python train.py --num_hidden_layers=10 --hidden_size=64 --num_attention_heads=2 --num_key_value_heads=2 --head_dim=32 --intermediate_size=256 --vocab_size=8192 --hidden_act="tanh_gelu" --norm="layernorm" --norm_place="pre" --norm_eps=1e-05 --positions="learned" --qk_norm=false --attn_scale=0.177 --bias="all" --tie_word_embeddings=true --parallel_block=false --init="normal" --init_std_qkv=0.0674 --init_std_o=0.0837 --init_std_up=0.0965 --init_std_down=0.0965 --optimizer="soap_variant" --learning_rate=0.0082 --weight_decay=0.0 --lr_head=0.0105 --max_grad_norm=1.0 --warmup_steps=200 --schedule="wsd" --decay_fraction=1.0 --decay_shape="linear" --final_lr_fraction=0.0 --batch_tokens=32768 --max_seq_len=1024 --doc_mask=true --train_tokens=119700000 --max_steps=3653 --dataset="wikipedia_en"
Each number is 200 + 40 x the weight over its row's rms, rounded and kept within 0 to 999. Layers, rows and columns count from 0. The size before them is the row's rms in percent of the matrix's.

# down: layer 2 MLP down (transposed), 256x64, rms 0.0957, rows 173-255, columns 0-31
# up: layer 2 MLP up, 256x64, rms 0.0965, rows 174-255, columns 0-31
down173,107,201,174,181,221,189,188,246,204,188,150,209,222,241,210,205,137,108,134,198,246,211,238,175,174,169,248,220,184,179,188,263,180
up174,111,201,176,137,276,186,199,223,168,190,184,204,202,234,205,235,203,213,278,144,202,176,183,179,309,248,213,219,246,147,181,225,120
down174,116,219,153,109,192,217,183,195,144,164,178,211,257,258,196,170,187,188,217,172,283,153,198,181,277,224,196,215,204,254,116,183,185
up175,105,218,176,176,184,219,166,246,184,249,201,184,228,152,197,236,124,233,206,256,192,249,255,200,120,213,144,241,200,201,144,188,232
down175,104,125,135,224,279,180,187,288,179,170,219,204,145,259,218,260,215,122,209,161,190,260,222,214,134,185,182,233,151,208,223,259,219
up176,107,176,193,176,278,152,203,141,103,265,164,270,205,226,168,220,221,196,195,147,231,255,158,227,157,166,147,154,173,259,183,264,149
down176,101,213,182,129,191,221,171,220,241,134,138,229,168,270,251,173,215,284,194,170,185,152,178,246,175,271,256,93,156,192,211,153,141
up177,102,275,219,202,134,166,182,259,193,191,284,157,190,245,181,167,204,149,231,222,203,286,188,260,194,234,245,168,244,130,145,202,164
down177,121,182,171,188,213,203,223,196,157,190,218,220,135,195,146,218,216,168,126,172,258,143,174,263,171,221,147,272,108,218,247,228,228
up178,098,246,223,244,209,117,102,201,139,180,176,238,220,275,246,193,248,232,186,236,228,251,218,255,204,199,175,174,201,122,129,258,267
down178,107,239,232,223,150,183,195,197,239,233,162,143,198,160,237,145,183,217,200,123,203,289,210,190,161,204,158,125,200,221,216,253,205
up179,126,136,170,178,269,202,217,173,140,200,189,266,234,202,232,295,148,118,160,200,205,136,258,202,150,215,160,212,200,235,165,204,195
down179,113,219,154,242,154,274,177,206,205,161,187,201,188,147,198,234,276,274,168,179,170,174,198,213,187,207,157,192,135,144,149,225,215
up180,096,189,155,204,249,206,268,289,155,179,174,226,236,247,212,269,246,284,212,245,164,214,175,136,205,220,157,243,139,167,180,163,280
down180,086,174,248,191,303,188,216,221,226,262,145,304,162,221,200,225,118,173,187,230,193,203,234,265,197,178,200,227,244,235,201,245,171
up181,097,155,290,151,188,213,199,213,258,116,192,151,172,195,176,174,250,193,202,244,168,190,146,155,197,222,229,174,231,160,262,141,186
down181,084,259,179,164,190,177,193,307,93,187,203,228,259,266,151,208,226,199,170,159,163,212,185,250,205,131,227,139,180,138,228,158,143
up182,102,178,213,171,130,157,173,207,173,190,188,161,222,199,195,210,137,194,221,128,119,142,201,248,205,121,160,233,196,178,161,285,263
down182,102,222,189,133,267,173,221,227,156,165,201,203,212,219,176,187,176,212,178,292,207,245,157,165,179,155,205,273,200,267,111,209,133
up183,105,226,204,180,161,203,174,241,205,218,158,126,161,165,242,168,185,152,269,231,133,231,219,108,245,246,200,169,225,159,133,265,189
down183,087,231,191,166,143,162,226,239,223,211,115,162,183,198,149,224,211,231,264,162,159,193,206,228,225,185,155,197,163,263,230,199,274
up184,083,160,131,228,262,196,231,155,137,209,268,237,124,207,229,219,135,169,201,198,170,207,176,145,215,215,163,316,152,151,138,214,163
down184,088,222,159,160,250,205,175,157,166,158,174,190,206,213,190,267,153,256,153,117,202,127,232,188,166,223,291,205,262,263,168,188,210
up185,119,236,198,137,134,160,165,260,197,202,161,204,157,264,187,208,184,132,210,192,288,132,199,150,242,117,155,149,217,152,194,179,286
down185,110,191,153,214,138,143,239,211,187,230,119,251,237,200,192,249,183,199,213,192,195,102,231,200,267,195,285,172,157,107,200,200,241
up186,116,178,210,209,218,162,263,269,181,190,188,232,200,267,221,209,175,272,202,208,217,246,224,158,218,174,209,231,207,162,227,241,188
down186,122,139,177,160,299,251,229,230,224,181,168,195,190,200,236,233,170,221,262,239,181,164,245,148,228,254,185,171,224,238,169,166,246
up187,099,200,203,165,150,204,182,325,235,133,196,163,200,199,255,175,166,180,243,211,161,203,184,147,120,224,200,204,158,205,180,201,187
down187,081,210,245,190,243,179,160,126,226,231,212,256,119,240,181,186,180,147,172,199,177,263,187,242,225,206,171,160,169,218,182,222,251
up188,099,238,171,141,188,122,172,185,206,228,157,244,219,219,193,124,195,221,213,206,280,219,166,230,222,254,198,108,232,258,216,241,183
down188,099,176,179,107,136,182,153,147,185,280,226,185,198,188,254,163,158,208,174,192,157,200,178,208,185,171,298,180,215,156,185,201,251
up189,096,187,169,244,188,186,227,216,165,175,221,186,217,262,133,290,209,266,237,186,242,269,218,171,201,178,126,184,253,121,175,174,205
down189,094,179,211,270,150,165,203,139,242,149,260,114,165,103,193,192,223,244,221,164,218,109,139,186,223,172,211,250,215,156,239,188,206
up190,113,181,208,173,175,210,225,264,205,137,182,199,247,225,260,193,199,169,181,142,188,181,147,228,272,166,233,135,226,221,217,162,166
down190,109,174,276,182,202,170,228,174,207,218,313,208,297,276,221,212,244,138,136,211,199,235,206,261,190,124,195,175,219,216,227,196,263
up191,094,176,176,213,220,199,210,268,194,224,179,252,183,212,203,203,176,306,241,215,206,153,234,164,264,141,235,140,252,144,165,174,283
down191,096,96,194,245,215,197,157,149,210,167,225,179,169,156,155,205,287,226,181,187,150,189,181,188,219,142,198,272,269,176,226,258,206
up192,091,246,241,237,169,110,189,247,126,250,239,193,244,163,202,190,202,212,169,196,228,178,228,221,243,231,199,159,260,154,224,222,219
down192,086,134,256,214,157,176,211,124,321,149,234,148,185,209,219,214,201,193,286,194,145,177,178,216,206,180,218,206,194,177,159,142,237
up193,116,152,187,218,279,234,137,205,179,225,233,218,246,283,138,212,192,101,191,224,205,199,218,182,209,208,155,212,305,287,204,186,186
down193,121,158,186,169,148,246,231,229,246,189,186,138,152,210,196,189,167,248,149,160,237,163,307,192,199,259,202,192,264,151,188,171,210
up194,087,207,103,188,135,311,226,234,157,174,212,141,152,276,149,238,148,178,165,152,224,165,198,176,200,175,198,224,275,196,152,134,236
down194,080,232,256,183,165,237,163,165,268,293,197,226,165,150,200,219,194,142,196,168,267,145,200,191,232,191,236,190,268,97,240,220,250
up195,095,121,119,187,199,285,224,179,151,220,222,227,268,219,221,226,199,225,207,161,198,289,158,205,150,172,133,263,135,186,230,203,141
down195,096,230,151,258,180,249,242,179,231,139,144,162,139,167,168,204,174,254,213,200,254,159,156,244,196,172,195,195,170,158,227,153,191
up196,086,141,190,147,120,159,129,247,240,169,209,183,129,241,194,145,193,128,193,197,171,220,156,222,216,133,193,198,199,103,198,205,233
down196,090,204,202,219,251,180,255,234,177,282,144,183,208,116,209,196,216,263,198,187,245,170,221,249,216,210,229,219,164,214,162,241,169
up197,130,205,203,148,190,167,199,212,172,80,239,151,194,226,87,208,206,226,153,219,205,190,166,207,128,215,149,186,214,191,217,179,217
down197,141,194,136,190,192,272,272,186,175,157,224,268,250,245,231,234,177,126,201,220,186,196,212,177,140,226,185,309,196,218,221,169,240
up198,090,204,168,109,160,158,188,239,147,278,108,224,230,220,226,215,167,275,172,242,193,264,195,122,207,165,180,194,181,154,200,203,194
down198,105,176,209,132,207,177,229,158,177,142,244,126,99,233,195,266,243,163,214,211,235,216,204,187,149,165,176,188,142,228,286,158,215
up199,090,238,223,190,153,108,185,226,194,174,149,218,172,227,182,252,150,125,141,130,140,212,191,207,191,151,207,152,214,216,211,270,251
down199,091,160,219,186,232,213,206,192,210,176,242,155,134,187,186,202,217,220,240,195,236,187,105,188,231,244,165,202,90,237,155,105,142
up200,076,215,258,197,202,160,177,173,207,220,252,308,262,158,208,198,205,197,247,214,169,150,157,184,160,186,194,141,136,201,206,213,237
down200,075,257,173,213,201,180,208,152,225,174,239,179,199,165,220,171,168,246,195,178,240,249,171,226,164,188,201,146,169,227,192,244,127
up201,118,169,214,156,251,205,164,146,186,157,233,192,227,197,249,208,141,194,192,209,243,189,181,245,141,283,240,136,226,234,187,192,119
down201,123,189,211,206,276,170,173,132,93,205,202,177,227,185,272,234,188,179,205,174,237,227,171,172,225,170,158,247,221,205,223,324,233
up202,106,250,129,155,241,141,160,205,157,217,269,172,219,166,223,211,270,148,185,152,196,222,207,116,205,127,200,185,203,176,196,204,174
down202,097,121,218,173,244,239,186,142,232,155,188,157,168,192,165,244,214,189,229,256,185,268,219,247,212,187,181,237,209,319,272,217,191
up203,076,214,168,134,196,218,141,185,197,193,245,181,269,197,232,229,169,152,159,191,203,215,211,195,198,198,152,220,181,152,137,246,122
down203,075,116,126,248,202,171,224,240,228,224,167,169,137,227,177,178,157,266,211,266,147,141,331,179,201,237,167,225,183,195,187,204,213
up204,112,120,243,240,202,276,125,198,265,184,211,177,173,123,217,176,226,153,170,182,187,199,210,131,168,207,145,255,197,203,98,240,184
down204,107,202,247,200,216,182,168,208,261,201,197,135,251,261,215,151,203,121,214,190,170,230,196,178,193,233,201,165,222,267,219,202,291
up205,077,263,191,188,164,159,181,174,211,169,191,188,225,145,98,266,178,193,128,172,241,245,304,263,108,182,139,277,218,210,222,250,233
down205,068,152,228,197,157,154,151,130,174,96,171,186,222,215,164,177,141,191,202,182,156,180,136,221,159,166,276,234,211,212,213,165,183
up206,093,220,236,261,188,138,175,160,172,169,192,186,197,191,186,225,170,256,209,218,262,184,237,181,294,115,154,189,277,146,142,279,218
down206,110,227,217,224,187,194,223,194,251,195,183,140,109,159,129,170,176,210,207,157,229,192,161,242,256,168,184,220,176,158,231,168,180
up207,108,244,171,103,179,241,155,226,233,130,214,164,181,279,203,193,168,155,203,267,172,255,240,184,166,274,225,106,188,261,147,203,206
down207,124,214,163,167,283,202,147,146,246,215,168,232,207,113,212,179,202,170,202,257,198,264,190,175,178,228,179,232,258,140,155,151,126
up208,090,226,251,201,136,240,135,210,206,186,240,167,168,141,229,247,184,160,253,187,187,135,143,164,192,183,250,167,254,130,126,236,203
down208,084,244,186,227,139,216,203,310,157,232,168,144,176,179,210,237,240,229,213,247,230,159,223,217,178,221,198,148,203,231,93,180,249
up209,099,102,170,239,160,194,207,194,151,201,205,148,176,203,162,185,242,164,236,150,133,220,198,188,139,194,229,212,238,212,203,188,165
down209,099,252,171,243,174,242,239,203,174,239,203,289,224,111,290,196,201,232,208,170,208,94,199,168,248,253,201,170,258,139,178,225,201
up210,100,152,250,168,138,254,166,203,234,266,263,142,128,194,202,211,270,223,262,239,251,211,199,193,282,234,207,198,163,192,135,227,257
down210,101,242,182,176,185,158,192,302,208,233,185,164,191,148,124,213,261,263,235,231,251,218,156,259,165,207,246,284,206,176,182,228,208
up211,079,208,131,110,222,135,248,231,174,260,131,236,155,170,211,242,189,214,244,199,217,213,243,135,216,192,161,175,226,227,251,216,221
down211,070,248,189,142,223,132,180,162,179,178,198,167,175,169,283,227,255,220,243,182,155,219,184,107,290,222,295,241,239,229,240,238,242
up212,101,248,197,187,264,139,181,215,142,292,232,250,239,169,191,219,202,259,203,188,188,199,211,209,252,295,177,260,188,181,194,223,199
down212,106,159,183,213,215,181,254,148,194,207,146,176,218,196,166,236,180,215,249,143,196,176,200,253,243,176,246,172,142,235,163,197,188
up213,101,197,200,264,185,146,243,185,173,130,183,153,150,210,179,151,165,258,217,232,132,230,139,264,178,225,176,180,191,294,142,219,174
down213,094,213,175,162,215,275,193,193,261,177,136,192,238,100,177,228,268,208,236,244,238,224,196,150,198,220,172,221,180,133,203,173,190
up214,085,219,239,192,242,225,168,275,185,265,261,197,195,204,275,167,206,251,179,217,209,269,197,173,226,181,186,245,214,125,187,261,174
down214,074,195,225,201,181,231,278,143,159,199,152,164,169,192,207,309,237,240,171,150,219,157,239,177,146,218,202,199,157,189,174,154,222
up215,088,226,153,192,225,282,116,228,220,196,160,199,196,199,206,272,144,181,194,249,241,119,229,123,243,199,168,238,257,206,140,238,215
down215,090,222,162,149,180,213,140,183,183,265,191,207,209,177,209,199,155,148,181,194,203,157,196,118,245,201,244,232,171,166,146,229,253
up216,085,159,208,176,165,192,185,261,233,207,252,194,163,238,196,177,181,195,163,163,202,179,107,182,193,174,232,196,240,175,163,200,166
down216,094,250,167,218,216,191,185,271,227,252,193,298,207,194,246,144,173,242,211,226,167,240,184,143,241,231,194,205,173,146,170,185,173
up217,097,187,169,190,153,175,170,120,136,204,271,230,207,156,217,235,201,115,205,223,186,200,196,147,219,169,191,264,215,210,153,264,233
down217,090,183,193,179,177,279,185,203,186,197,194,191,194,262,177,189,203,208,248,210,269,179,221,263,203,223,170,218,172,277,106,196,262
up218,121,226,156,215,209,139,120,181,240,133,184,145,185,258,176,204,190,277,170,183,235,169,180,158,220,111,193,203,233,170,211,185,215
down218,126,186,217,194,156,216,241,209,210,132,240,202,181,144,175,185,162,84,187,264,163,230,252,226,167,299,157,212,191,276,175,200,185
up219,113,198,234,208,292,155,180,188,213,198,182,156,234,222,144,267,224,179,212,256,236,230,215,124,262,189,149,195,230,152,188,250,143
down219,117,263,260,94,214,194,199,159,280,253,227,143,215,191,180,194,162,139,232,193,193,277,198,204,236,193,163,186,244,162,203,168,193
up220,072,231,222,140,234,231,180,159,223,270,176,211,173,189,279,262,207,128,198,155,139,164,231,157,224,221,179,228,248,217,165,237,149
down220,061,187,177,216,189,229,135,258,240,254,239,144,145,259,211,172,183,157,227,294,170,153,264,183,238,201,220,158,183,231,142,178,224
up221,088,281,171,154,182,147,211,204,114,292,220,230,212,229,239,217,164,200,192,210,153,229,171,206,212,234,131,115,163,146,127,174,261
down221,080,166,171,165,168,223,199,233,205,276,204,204,178,199,256,224,221,227,256,253,193,260,198,200,202,215,238,172,265,151,232,194,231
up222,107,219,210,274,203,246,137,257,220,229,234,234,204,202,273,190,207,219,211,223,224,197,150,223,251,179,226,246,199,168,148,239,144
down222,116,165,208,192,218,137,212,198,110,155,205,217,140,176,236,254,253,169,155,169,193,116,183,183,260,224,230,215,157,221,204,264,238
up223,084,186,139,122,182,264,187,223,231,242,186,174,284,175,156,161,146,192,149,168,260,225,279,212,199,244,204,168,262,195,205,97,233
down223,091,139,238,209,139,183,182,210,229,221,186,287,191,234,231,260,205,166,259,206,134,166,252,173,253,192,92,212,167,153,269,242,191
up224,095,188,185,205,224,137,289,295,152,265,222,137,208,196,171,241,236,230,224,211,218,229,207,190,255,132,219,135,165,108,197,201,182
down224,103,151,230,160,203,196,209,189,209,179,167,153,179,176,163,203,251,243,235,269,179,189,150,177,200,261,257,187,231,213,198,162,209
up225,077,255,220,284,285,211,235,283,187,212,197,267,206,164,125,205,123,172,185,204,254,169,186,203,155,197,161,268,174,197,231,213,195
down225,095,264,180,177,192,224,156,201,162,199,131,162,169,207,197,247,173,177,245,165,194,150,283,211,245,162,249,261,282,248,222,217,237
up226,104,86,229,274,212,199,172,280,261,217,236,219,177,203,239,204,122,146,191,186,221,150,222,257,236,198,178,239,180,237,164,232,150
down226,109,213,211,194,239,244,219,228,156,223,214,232,205,275,115,173,170,159,101,178,176,254,226,216,166,151,190,148,209,160,217,97,168
up227,103,191,183,166,250,149,231,216,204,213,197,200,220,167,200,222,207,198,166,232,276,193,243,240,221,239,179,170,185,224,187,246,224
down227,100,212,216,157,214,182,216,220,165,204,143,161,217,233,298,195,225,207,137,260,213,145,176,197,213,168,201,168,115,162,199,207,218
up228,089,261,157,138,215,189,202,218,183,199,155,193,209,145,196,310,156,180,199,215,235,174,282,208,265,199,248,169,142,226,212,202,169
down228,097,217,202,176,217,104,232,244,193,209,206,119,179,158,251,223,210,223,210,143,228,193,251,189,232,247,276,208,195,230,195,212,180
up229,100,218,252,260,215,153,232,271,162,227,190,186,246,175,122,193,233,256,174,276,206,276,251,220,235,178,194,148,240,168,155,225,211
down229,097,146,221,205,206,170,189,186,176,211,179,90,196,118,99,201,233,258,227,266,149,195,234,179,170,215,237,194,237,186,162,209,202
up230,131,97,200,225,119,210,207,144,239,160,268,182,208,281,192,207,172,163,224,222,224,184,178,169,201,177,227,192,221,244,212,214,162
down230,131,190,228,150,235,223,238,145,112,189,136,206,222,187,217,255,147,183,138,192,222,229,179,233,163,162,269,240,201,219,205,272,207
up231,086,243,191,247,100,166,210,262,167,211,185,250,180,210,220,180,197,223,240,238,215,236,214,156,263,190,210,180,260,202,201,264,161
down231,093,203,174,211,213,154,177,162,235,222,121,216,223,159,153,183,264,235,230,172,156,234,163,134,148,228,98,202,217,153,222,289,181
up232,104,190,100,167,157,208,242,161,156,264,257,256,212,249,211,183,130,171,163,201,197,304,155,212,200,218,205,224,202,146,220,164,209
down232,097,128,197,186,196,147,241,265,235,185,214,150,163,162,182,184,203,195,237,198,215,142,258,194,213,226,130,185,179,232,172,233,198
up233,107,192,178,155,214,235,191,253,192,169,228,216,113,224,157,197,239,181,225,227,186,203,185,127,170,253,210,218,215,198,127,146,175
down233,109,237,157,197,139,255,155,253,194,153,139,207,150,188,169,225,204,242,227,238,248,219,218,236,196,214,259,204,234,179,228,213,217
up234,091,150,200,236,225,166,179,197,160,141,224,165,214,108,191,179,137,190,164,218,238,203,246,186,165,193,137,155,235,226,130,188,225
down234,083,175,224,185,155,217,160,203,221,261,239,192,191,123,234,232,208,125,209,170,148,218,246,206,139,233,150,174,285,197,191,222,230
up235,098,181,185,204,229,172,217,171,152,157,254,161,203,157,259,256,244,206,215,166,256,240,120,203,233,204,249,104,175,167,232,226,192
down235,097,123,195,237,253,163,235,257,205,145,191,135,218,222,174,237,239,237,216,199,211,208,209,260,140,220,230,172,224,167,186,97,116
up236,092,254,166,244,247,152,175,173,131,204,280,221,226,176,193,247,261,183,132,238,241,171,217,211,220,173,199,194,177,190,242,218,253
down236,088,177,169,235,209,254,169,155,241,158,136,222,241,151,253,196,213,225,211,153,187,137,234,131,294,182,229,116,238,105,142,207,215
up237,094,134,142,211,322,221,209,228,124,150,215,199,194,218,144,262,193,180,217,186,228,200,223,189,142,184,201,273,178,196,208,155,151
down237,103,261,167,243,163,187,199,254,185,221,186,217,263,169,244,237,173,244,171,191,213,204,249,180,143,195,216,254,113,253,193,245,258
up238,110,215,126,151,172,165,177,224,246,187,103,280,181,198,260,197,191,216,189,209,191,177,189,151,178,268,216,199,260,171,158,195,185
down238,113,156,128,227,197,219,191,166,134,106,208,164,170,207,195,272,179,185,101,257,237,239,177,205,149,176,289,230,202,196,208,229,168
up239,089,181,254,163,165,242,242,227,251,147,118,243,163,206,173,206,198,203,225,236,145,144,190,238,145,250,208,234,121,265,162,148,120
down239,075,203,227,196,131,193,174,231,190,230,261,335,218,213,205,170,165,180,186,194,212,255,157,249,135,187,185,184,121,166,192,264,173
up240,082,150,220,213,204,177,218,176,193,215,233,186,209,226,175,206,207,199,174,232,174,287,143,181,210,221,235,230,205,180,145,213,140
down240,075,136,161,207,173,210,212,242,251,206,161,204,217,194,207,219,132,254,217,258,166,206,193,217,222,139,168,292,190,151,179,133,206
up241,096,243,164,174,103,209,194,190,169,128,239,123,225,202,285,200,154,205,161,193,161,167,145,163,109,200,220,182,166,184,172,153,171
down241,094,168,176,226,172,220,169,151,279,225,233,152,202,174,229,171,149,198,165,158,214,266,191,144,230,166,166,224,206,183,288,222,188
up242,124,248,235,182,189,182,184,223,212,228,261,192,160,264,170,114,220,198,190,193,264,159,157,158,271,172,183,158,188,250,124,198,247
down242,119,221,197,254,226,237,189,163,239,227,214,201,153,171,158,128,198,261,140,144,228,263,225,238,241,247,255,177,221,167,233,223,210
up243,099,168,118,143,229,194,189,180,204,246,188,234,238,164,163,190,225,131,144,181,203,164,214,147,154,155,191,182,243,171,191,157,264
down243,092,180,203,229,182,182,210,227,201,178,275,162,261,179,211,179,189,189,288,202,161,154,184,95,167,224,158,255,164,174,178,180,194
up244,085,199,240,165,187,194,254,226,157,164,271,236,188,224,160,206,139,123,200,214,221,161,147,240,162,274,192,265,187,204,225,246,249
down244,098,195,166,264,200,273,215,190,222,151,165,186,185,237,228,202,190,180,184,246,258,199,204,260,231,214,347,172,193,238,194,169,203
up245,096,212,217,263,191,216,225,157,216,236,188,207,204,180,172,189,213,190,167,236,246,184,160,205,170,224,161,300,207,178,98,277,222
down245,089,253,247,246,113,173,110,188,233,168,182,237,153,157,200,180,155,198,195,174,199,206,217,215,248,185,225,207,210,187,222,146,122
up246,094,114,245,184,168,157,90,154,187,174,267,202,161,243,192,198,183,246,210,203,178,231,97,214,222,57,182,142,179,179,203,258,197
down246,105,221,140,204,170,181,247,232,202,242,185,275,161,230,230,198,185,176,188,226,203,139,311,318,214,182,148,206,194,304,170,165,192
up247,086,193,281,296,207,164,119,153,226,162,216,184,200,202,233,214,214,220,246,114,118,201,213,125,227,189,128,137,117,178,174,227,170
down247,085,222,256,254,261,172,174,295,197,180,236,224,149,289,254,158,217,159,209,261,216,259,200,305,168,226,187,201,177,219,143,227,179
up248,090,164,161,161,279,150,185,193,143,224,209,216,226,196,233,183,283,192,209,208,213,251,163,186,224,242,142,121,168,177,250,242,211
down248,082,189,241,181,183,206,240,171,157,117,223,146,199,184,214,251,248,176,185,263,209,174,219,224,181,219,221,151,228,183,220,160,235
up249,113,106,186,160,162,212,261,239,104,170,159,303,165,206,248,165,218,209,184,224,205,192,100,178,179,223,248,202,169,181,228,152,218
down249,098,149,209,212,241,206,196,234,189,196,170,275,187,200,237,174,162,178,124,245,157,247,176,210,151,240,165,184,239,115,170,135,215
up250,090,230,206,197,171,236,183,188,198,208,220,238,229,245,221,234,142,167,108,137,204,134,137,167,178,164,183,188,140,172,149,203,167
down250,086,200,147,213,281,185,245,278,185,101,188,136,271,193,184,132,156,181,189,146,205,176,199,227,171,221,185,289,175,155,185,203,172
up251,114,180,194,142,227,127,152,236,205,154,207,235,192,216,226,161,218,266,242,192,177,193,161,230,243,175,183,97,238,234,230,179,218
down251,117,248,178,229,230,232,205,166,160,162,246,221,233,172,230,278,173,201,164,137,299,226,201,167,266,226,191,166,163,157,181,183,217
up252,101,265,172,163,166,219,193,144,230,176,170,123,142,272,177,268,173,190,211,215,189,255,195,213,179,188,189,205,187,184,201,174,128
down252,092,144,252,222,258,143,200,248,219,206,157,145,180,255,166,138,195,248,139,190,194,221,208,245,125,231,282,201,157,197,155,177,222
up253,102,210,226,188,225,191,210,110,205,183,161,235,250,201,189,161,186,184,234,182,190,130,254,235,184,230,135,148,168,219,135,167,251
down253,114,210,92,228,170,162,187,195,125,106,180,199,196,141,212,234,148,239,183,274,229,159,173,207,188,90,255,223,190,187,229,187,157
up254,083,226,219,192,198,187,184,228,199,172,248,192,183,219,164,188,106,213,187,230,206,258,183,228,166,212,141,273,120,167,182,190,206
down254,093,215,185,200,185,182,158,165,219,240,210,164,215,135,115,152,171,197,204,196,231,245,259,190,140,154,174,183,273,179,210,178,272
up255,069,225,208,175,243,127,211,191,231,185,317,209,239,245,232,177,151,158,251,61,203,233,208,162,172,166,161,201,254,228,203,223,174
down255,074,218,199,156,224,128,252,147,198,188,224,161,276,272,252,250,218,233,240,266,149,238,216,134,207,191,238,232,228,175,180,153,226